config = dict(
    n_layer=9,
    d_model=224,
    n_head=5,
    n_kv_head=5,
    head_dim=64,
    d_mlp=896,
    vocab_size=8192,
    activation='gelu',
    norm='layernorm',
    norm_place='pre',
    norm_eps=1e-05,
    positions='learned',
    qk_norm=False,
    attn_scale=0.125,
    bias='none',
    tie_embeddings=True,
    parallel_block=False,
    init='normal',
    init_std_qkv=0.0176,
    init_std_o=0.00415,
    init_std_up=0.0176,
    init_std_down=0.00415,
    optimizer='muon',
    lr=0.0015,
    lr_mult_qkv=0.4,
    beta1=0.9,
    lr_head=0.00474,
    grad_clip=1.0,
    warmup_steps=200,
    schedule='wsd',
    decay_fraction=1.0,
    decay_shape='linear',
    final_lr_fraction=0.0,
    batch_tokens=32768,
    seq_len=512,
    doc_mask=True,
    train_tokens=165500000,
    steps=5051,
    dataset='wikipedia_en',
)
Each number is 128 + 32 x the weight over its row's rms, rounded and kept within 0 to 255. Layers, rows and columns count from 0. Numbers have three digits each. The size before them is the row's rms in percent of the matrix's.

# layer 3 attention value, 320x224, rms 0.0171, rows 58-63, columns 168-223
083:134143083126115107151098169190157098137068162097139120129131174108151155124083152134110127047073088176104173104119122181088164098181092083126154150095126112084159122142
091:172172100144179126145164140101181128113125088169151138091117153184155087095139123150165157156081130129098157119191128079099113118193050142117092107178136107073091095113
079:127144158168117107146101174189114171162102134112109103161091190157170160146171191102137105116079118137146160098080126098138161102121128092080119121121133091104082045132
090:129099101151101074139096109125065168137138135105178175084149097092188045180102131155146212136104156124143152135139110095121122134106089101127200129145110100093163151124
096:170100118147056072155150183216167126135128117141164161102134133117141115126067156152134135076106145130066126056133170135099132156141122149177165118125134116154133121137
099:131157109176173052154158131179043113170096122147115090078110128186147131127127151120128171154136147147122127176175134118118084140113073138035114126142142157100149103096
# layer 3 attention output (transposed), 320x224, rms 0.0361, rows 58-63, columns 168-223
080:116149107110055134152112057144107112154129089126159133202150163125142145101150163111170103078081132171137081132104124107149115154120167180069147073156103139101115123155
082:077048172110101148143096135131098139131210174195184074093122126113086124099105161142071150152180070106154099177125163130173163118131147150189121120128109148156146115087
078:159081154111114090118113102136142128104129114188161184150153151113127129133101165148182086103149149092097068104165122153076071132135091162086182132158079081154100132193
094:148147108072130175079146123133122146171095133082046099120144172098130141134185138134187103082126058138099131103110127103107125156175142131107159139165104105149130159117
091:108115081155151141137153141160128103123130116113180054154100182140087184036152079145090147118087085161132139151116150126119158145136141131122131074112092126123146129132
095:123108119101158130134167084136163144120141166111115107146149123088147142157164126143181116104131166120130101173111142162123190102068125150116178157112110127094103084084
# layer 3 attention query, 320x224, rms 0.0208, rows 64-114, columns 168-223
054:144096139164150079133109144180137144143125158113167130120097130151118131110127112121143195120124177126106147126117107207168081135151160169135076090115165126202138087171
065:156115104159147106136170112164086145124133117137163094164119153099135106085105129168134139134113151134129109134087111158127118105158132148147090088047122166167097153156
056:099097135122151206150140172128105093070112125202131141143066173146141149086113129083111091147147116071117145189142178147119144132086079140155129160086113185144125135117
067:078145135112162173163137057073162067100101123173093150124111142135195141054130185164190115144094146118104112087102157178111129133123116120098170106124115152144110046126
068:109114142149056173124097090131089100067136179101140156117093133103152154136084127172182125132066099143127191127059142126169094169146125087150148122070160078135133103119
058:168189128099136172101080061131210142109165105136121167135140121092149084095146087111101125172107180133075142130151129133116156130103156113167145092161105118088113112075
061:118124158123155124107082086099170161204162127162097146150059071147103167131160125160130154089110095159197146092095148141123180099159138126076113100157137094127126090132
068:120044107176130158122113125118102137141130140125104152074076158094102194087127140180140118130118145108165157141068109152090187087125108096109097079098152170131099090166
063:163122124110155135081180140070092097115136114086125187181089095136129111128131175168124109193162176137115160106110102135115114158146078085140121077132163185108174058132
072:152151140148071135117123230115092138129109141064140130114122110102091126137085150072141148144119079125140187143145153086103094065155116073099079155100136164185175144111
060:162107132146114149107116162159093154136089116173145158153120115158096083101050099091169137124185085125154115157112151061131075128095084083152097116049161115186115148117
051:149146192157163119173133089145127106113128108133123161127112104105138159148090109074120125130118079093184112125193091085137154065172151153146123105123108147163190160153
064:128125126159156087192148150176097074094122159182156131136084139194161140116071136142172157137140106146141112089131156177134136070122095213090143122141120102129089099140
054:054113115176076146130154145195171146113108134102117104077148126159135165155147112116138144134141070112113128116154127064108125134177112104116081154181048146098141068116
067:156145130120100054153075090085130198126208114087112106143185111071142081131141145056130163087088111159073142067140123096096129126107139160158110175129089121152145154084
059:101140107115089119099129085105178117105147124161129172117151161084170144134173082123118173123123154124101062131067184153103132091102138083113135062135102102086185134117
062:147112106095205118171116177120165149099148106133160084153091133159128177120132113155126106099168139149125127058103069154176113156190137139083151104118124151103115130171
064:164133175082190077183070121125176098143132137200130148116157100134175087093137129130086128124124141132091075133091174215114129126145162120074153066114139150168079135136
063:135205134061069137079056163098146121138140103096118113099098127160117055140154128146118124121085149168137100122129155085119139072091128123109106152141085143115077168130
061:062102161092121169099138054094156150140104142086105107143138135125137161088162115189170148099056143125111119096103144130119156147108113140110109098173153106134100129139
064:110137110121104182133063185129170111100138125130171089143110143178091125137097089166074199121099187070129123131157160106181148140105218105166143119112132082097146172194
057:096084100114141127082185132152212181121157121195144103110154067155074171170123113075125136102142103132181144149154094111114179120126089149129099137187077089130152137091
059:151078145150114154186164143097077106116077166087123152154124136122138103131148154164197092129140100107121088095176126064148110152130098142104173212107152175149147147124
059:160190113120060075158124094132133175161087128122116127136163150114146135142137107060123133104095112124119125157176132131124089105125159059124093145131115106151104152142
062:141120139069132126120117133152140159099085114166136133081096123210163177128093141132103089127134130131110097201072125132167081120078077137159101151081180152144122122109
061:103143150123107192150122167104121126094110111141154174129070106137134124069109151149170132049067111171100103087026163091150125098091086121115100169118197109172126066150
068:186099166127139130149080140110112110090101132139142126131130121165174127124093110109121102120153120137104124114070122179097105101082138065109147120038149095178144148136
066:089145148092091086051102052162191145142134154113124154054156167081123186171072139080136156193121118142087111094137135133098119105141118102161081117134117118150135132136
062:141153091165129123155162100108084120158116156170128131158158125105091137099095131101180167091054116151165131065115162088135139179188196140101166135120107123069088099120
072:113085171119135152135148117110094137084103171130121098178114090135105146076110123143179152108074083132157180135133123109176126131159109145145166131101182119082132116170
065:121126101113151106155100069150113124161116102129085200115109154087167127140184132160106179093145171135139136129141121148109149126129129192154139136188192104090089106115
061:117100076149159179148135148092107123120113121158119110132110129224132108139174154102163101150174179126117096151123095100151155204158071084093116123148117165110108081111
064:080113197135165123164078117132161140171127157152078126133128134146125148131152099135081139139134113095150102098155139123177169070150182126122150085119138044128125168179
073:141148128097111083147108145123131157187081125119133105142085101109127096154155083094106112072109125152167056133105163157174130136130190081095107108163136101132136140155
056:140154169128098141080134151133107120134144139147134157147100104078140103121098126128152101137141101119126193104119166100067093115190200074106104105096121098171169107144
065:122125113157104103091119153070091162105120096084100058144123094137099079090147089178167112138058117185179137135134077145098081160139159165160179064126129159115050165137
051:115139113153176147149195108112095126183085167163104117164141140152209102086150159122084064127161119165082068116103138135144137115146144144118120139124082125130106125137
051:142124123115154200117059147162183114146136117175113079126122109162146154132094108177093080138151156083115155167136128092147142112177121098112136140106120081092049127165
064:168126104162179123186152139153133077141146090133178076090175173149168144174176144121102092118153230094066100156166132160153156102122135105133170131065121126139125062096
063:122125116077082216117159163182117143141138149129156164118129112173122173082104103131095130145155091124142144206093187087112166076096093139135081139174119102138134081124
067:167154146153140106133081121128137126179110102104109104211128145103124106204135106068151155128078092138153125119180108147158109168091227138124137143095100129125098113130
058:095096153186091124098043117110153134134141132143113090115118121098131150135083082158065100176112127129107125136145120108143156110144140176124122124118109134090144173140
061:157025084136153105135153116154186156099152148117123131192122136134132139129124135118124127109170131176185120132118096153132034106170140056114112073095125136185083153165
078:148105111142142181152138111144153140092142139154136069138099134180163113051157158156145138117130179110113143097086097174142099131094166112146175107076180166129070068167
060:107153133153129107100126111123134131190176099140108124097143092074089072117217062132082087122151165155199145122107141144135162087178178134159123074150147185124142150165
069:100133165155139125120096123183159163172157153187095150126089108151159141112064158098120082103148107176110127101114141128167175106138171140068077169162110053125120155161
072:099107102063171177103148057082182105115154175194126116112122082185146120061137101168135093164111137138117139109089123120146168144136086157151174068161145134102097117168
058:138104153149184101112168153144097153062085139138142163156109094161150119119093144086160126077186124106141142152152135109102058202131112130146162161090174098095119097129
060:148170106102199096144142100118110143146098116098074085164140122094162124175125155103119156088112122121074084118143144086133139122121170096152120135129107130143134089175
059:118094145110162122118105155184136190135095150211124188182054118149118180119122125159153136107191109144082172114140121162140146188172123143083138099117164141110127161162
063:144161129099148149134142106141117192136153100102152134095150078095140179108114172073156138170174091130135124074121132164089135162107120134120141164128102083063115110084
# layer 3 attention key, 320x224, rms 0.0199, rows 64-114, columns 168-223
057:171181117118130128069138225132106177098097138159081141135098103188104078139102132106125119132153151122076170104125113127189069174106118147107187119098140145097062174134
067:089111151144111102103197116080151157140140131188158157137127143158175167101086145175184143132076176173133108128089149135136209123113140113056164069106126127118110124187
062:134098090082147121101121090105105116099083112169172131196112152121141129166102142165162142127142086089111132128151131090069146112124046107123107097144146099095127093110
076:112107131164137172114140110127127155144098133121179190095099126143137095097120123171138143116129152145139135175109083123078174118143150146124143099158179105077103045166
085:148097137147110178113075081100105089144141110140122134132119130157184147113025131139222141074110129106094148116107175164166131115148133138127182130139112137072148110168
062:121098148162102126128117129187214173120118092159169151119149169145128104078093097120097142176095112073109101092141097086146139153084112111182074112081169158095142100086
063:061119173125122148121089111104116103134115119227129114121149118143136172066072157112156185087162189095116152143053139114136119162190153138121135112124110142175161129099
073:068063129104174072142111115092118136087114164153149109117151134107116140083178122149149076118157213128122185105074106156074178126156122081096145072109148119096123112101
066:151106132085131123117119153140100061111129164145168137103102175108108141122090171151214114155208188152142186173102168072145087152123071105094151078080135130130131064149
075:130149115137109117095103098078116131182118130057070080133106133102142147168074137106150109133138083066102142143183157149122119074149152087107163150158130136149181133198
065:146116133090135133133163102070156108114118099145085160149085133142116135129117136108137107136165117083110133124146117105108136136142139078141171138112128148108166143177
055:097150124091185144148105152108131063060192151129107103140118132149064136129115136072205119131192098134166169119211170166140128100135126084139120102103103140144182120140
064:099185091106176124127124115122088085102165120135145143143141134162094110154128125155143104087136128106103123131102102146087167112154059134109106120158139105078075133167
053:087155120195129153112089103138136171123155109061134121116188168124103117116111101098120150114135105155148129145172135113099169105152124160132112090079072115120152160153
067:132138136145135062150104164127132137109159148110158094145121120092151100120130139120134177180112062137139090081195103110151129126145171148193166185133083162177186191152
061:114120160156070128034138107117198176120084115149181147091081062122108133109108164123117149156140138148134104111119151150144080170116124120087124125127120137159130101103
061:127121156123151151130135175147133152145144113197177109145158143160107130101100164111169109096098158117100119140069119082207141205160124116076087074076123108084053084116
064:121189137087241087167128130102158114156112176178095100159120097155157117103142162146129158110150134165069104133138150111125075141132164103106152097128149168127058107130
061:094157157145110070115094110107150170184071092072111153087130143170137127115094063126109080086085112121154113103108146105125168089149182155146109120176115111122124163176
062:071078085178136144148122161184127120140176200078173167090150085135107164073145112163147149179068108159167160113067112157115152165154082182065120083133103077061114093117
067:111142109119117170101071169132160110110126095190090135176101170138172141149115160149142108131059140042092125078153196166185135205110136128105182104140080175149129156196
067:040079087122104152140170167155149153104123103160209161138100085070125122039121155123067115178130091124138200151129082141055236122145065111145074130125129107171162124102
062:133065085158147165193162150112126101168172153007093130176137131126151119187133098147135144131146095094132157128150148127126110121132128141199130197115084123122129098129
068:174197149126103108098154094134144128141079120073111063131109103147125112196126157086127160132114065142172134111158132095159074118144152133162151192114139103176153136104
066:153132114125147143124134091154151111143140118182131143097107118161188120134119122160111098144178132137105150157127106101117141140090133120105122147159113173112108094143
068:127161169144139172079142129064149099183115108134081172103133136143130130161063106149163170050127127091111125137120131133111122119145183124130142125174145122095130087181
075:120187102157176082138118087086122092147129119173128084118147135117152101097063110161140115078167115163099128097094154165108083101129209118119167119140082138132112156141
068:095106137211079123097128088140179153108166146140139124073099127147167110100033090132109155179138097160160094119156112102138124094145166116136102150108122119165163087136
064:094138102129178101181103147191107107126145159110103110086173099107110167138159147135098148045081182166155126127118147106134136129157149116150123159086092089139143088073
074:147094121076158161123134110068084122108109094124060136149133121199124120053089160169209137063108138122070157132130149114218151162127121157115122132106133036070143106193
074:116080142152096138169132117178127132149093113145143202117135130171131176143161135136159137133136167136137127133102141137109149149151115173144099121080163122125135077070
066:089060064102172160158120170166116125136119114137153116123188151113134117128182099117087106126132146086083139171143104085042148109164074155119125098149103162133067106126
065:112146094101183136120116127098115129088109117148078126177079127214097119097186134040111206140112125099170152107129139098215157101101131117163135103126092123139138167133
073:110184132115106047129129161135155108121090076082060100168090128126120138126122139073165199105102106172126102133120131095169092147163185121161130144153091116129136153140
058:131126128202121072154128062108115131137093162114119117139115129097169148088061082105180145143167080173157139112102176196152092099136212103145172122096095157131149142125
069:113129136102095112166142118143125162116119114096116113109114102170082170064146129134161081080074118195120122108082111147156121139112123173121171083119092083091133132145
057:135144084165135183157148155122123167159139141061105073158145124092182108177163145133044092111133118147087120179146158088092109082093208157138119099089180116177145128091
059:115162108122111155125095150109122128146151116138127151114182142126138133143135106164081072185128140155198143106157151084123152125109102130143090120128131128135092099111
068:182164182162171131074123095149167120115100140157139137147195130116186099207086126146137147113135169101068153157158118133125134108116134103128196160109117147153097100095
063:126099031090115201117143152135137167152142134081146149074159147109113132098164097129075079151112117067210162112142139126100174073097063173091083097159157122060169154080
076:151195106137134102068134115149144111127105097073096089184110132117121099138130125134154183119107040170136118126170117124194111186105196150180125187126080121143105161135
065:030083091132080114141142143066177183122143024142117144183083123143144151086178125130076101165148064121172113076123120152128148139105162148136071150108151164108177102079
065:175109155095099142162161107157139143101154160147132119195073069134114157143128174133184119149160142198148143091127131130145103194175144121078163125078129109182086126139
081:177130172167142158169111120134139153171112161144161093183153102146160139078144126175174092114115177152113126115096163127146150190121121156103175075125126090077074089139
061:100127151123109095121175133096131152090151111165091146184118111086122136103180084107096130155205177134108127118086100127093112134131137096143124076121139219109174180147
076:130238089075141077137154077141163166151144193163110120138138135156148157099081086046126071128140144132158168136110150098137171123104193138114104100170128126153106167142
077:128049111100142196132142130118164129128132132131126143081164156137137161055161115167112131141121137121151179130069151103111179142150073174106094052133172129062085073121
066:209135087098108112124177131163103097103091115182121141178172130135111111155077141192176159122171130085097132142124143103114104101144105113068184156154102111145090120152
064:154159087194195100130155166146122112144110162102081071090092162109135115177105136139144189109105068115199102139150160177163135117132186136120107106132088121153115146149
067:123139098083109149113102161168073095115141108168110116130122121176138170100091142139107083126179145161088188159087123105115116215159096161101114139103107145094082090066
069:138138175171138090103102132179084191172117155127214070115205091128093114065082083099127101168146114175154138122126125118105175132177111121123166111119173133124181175056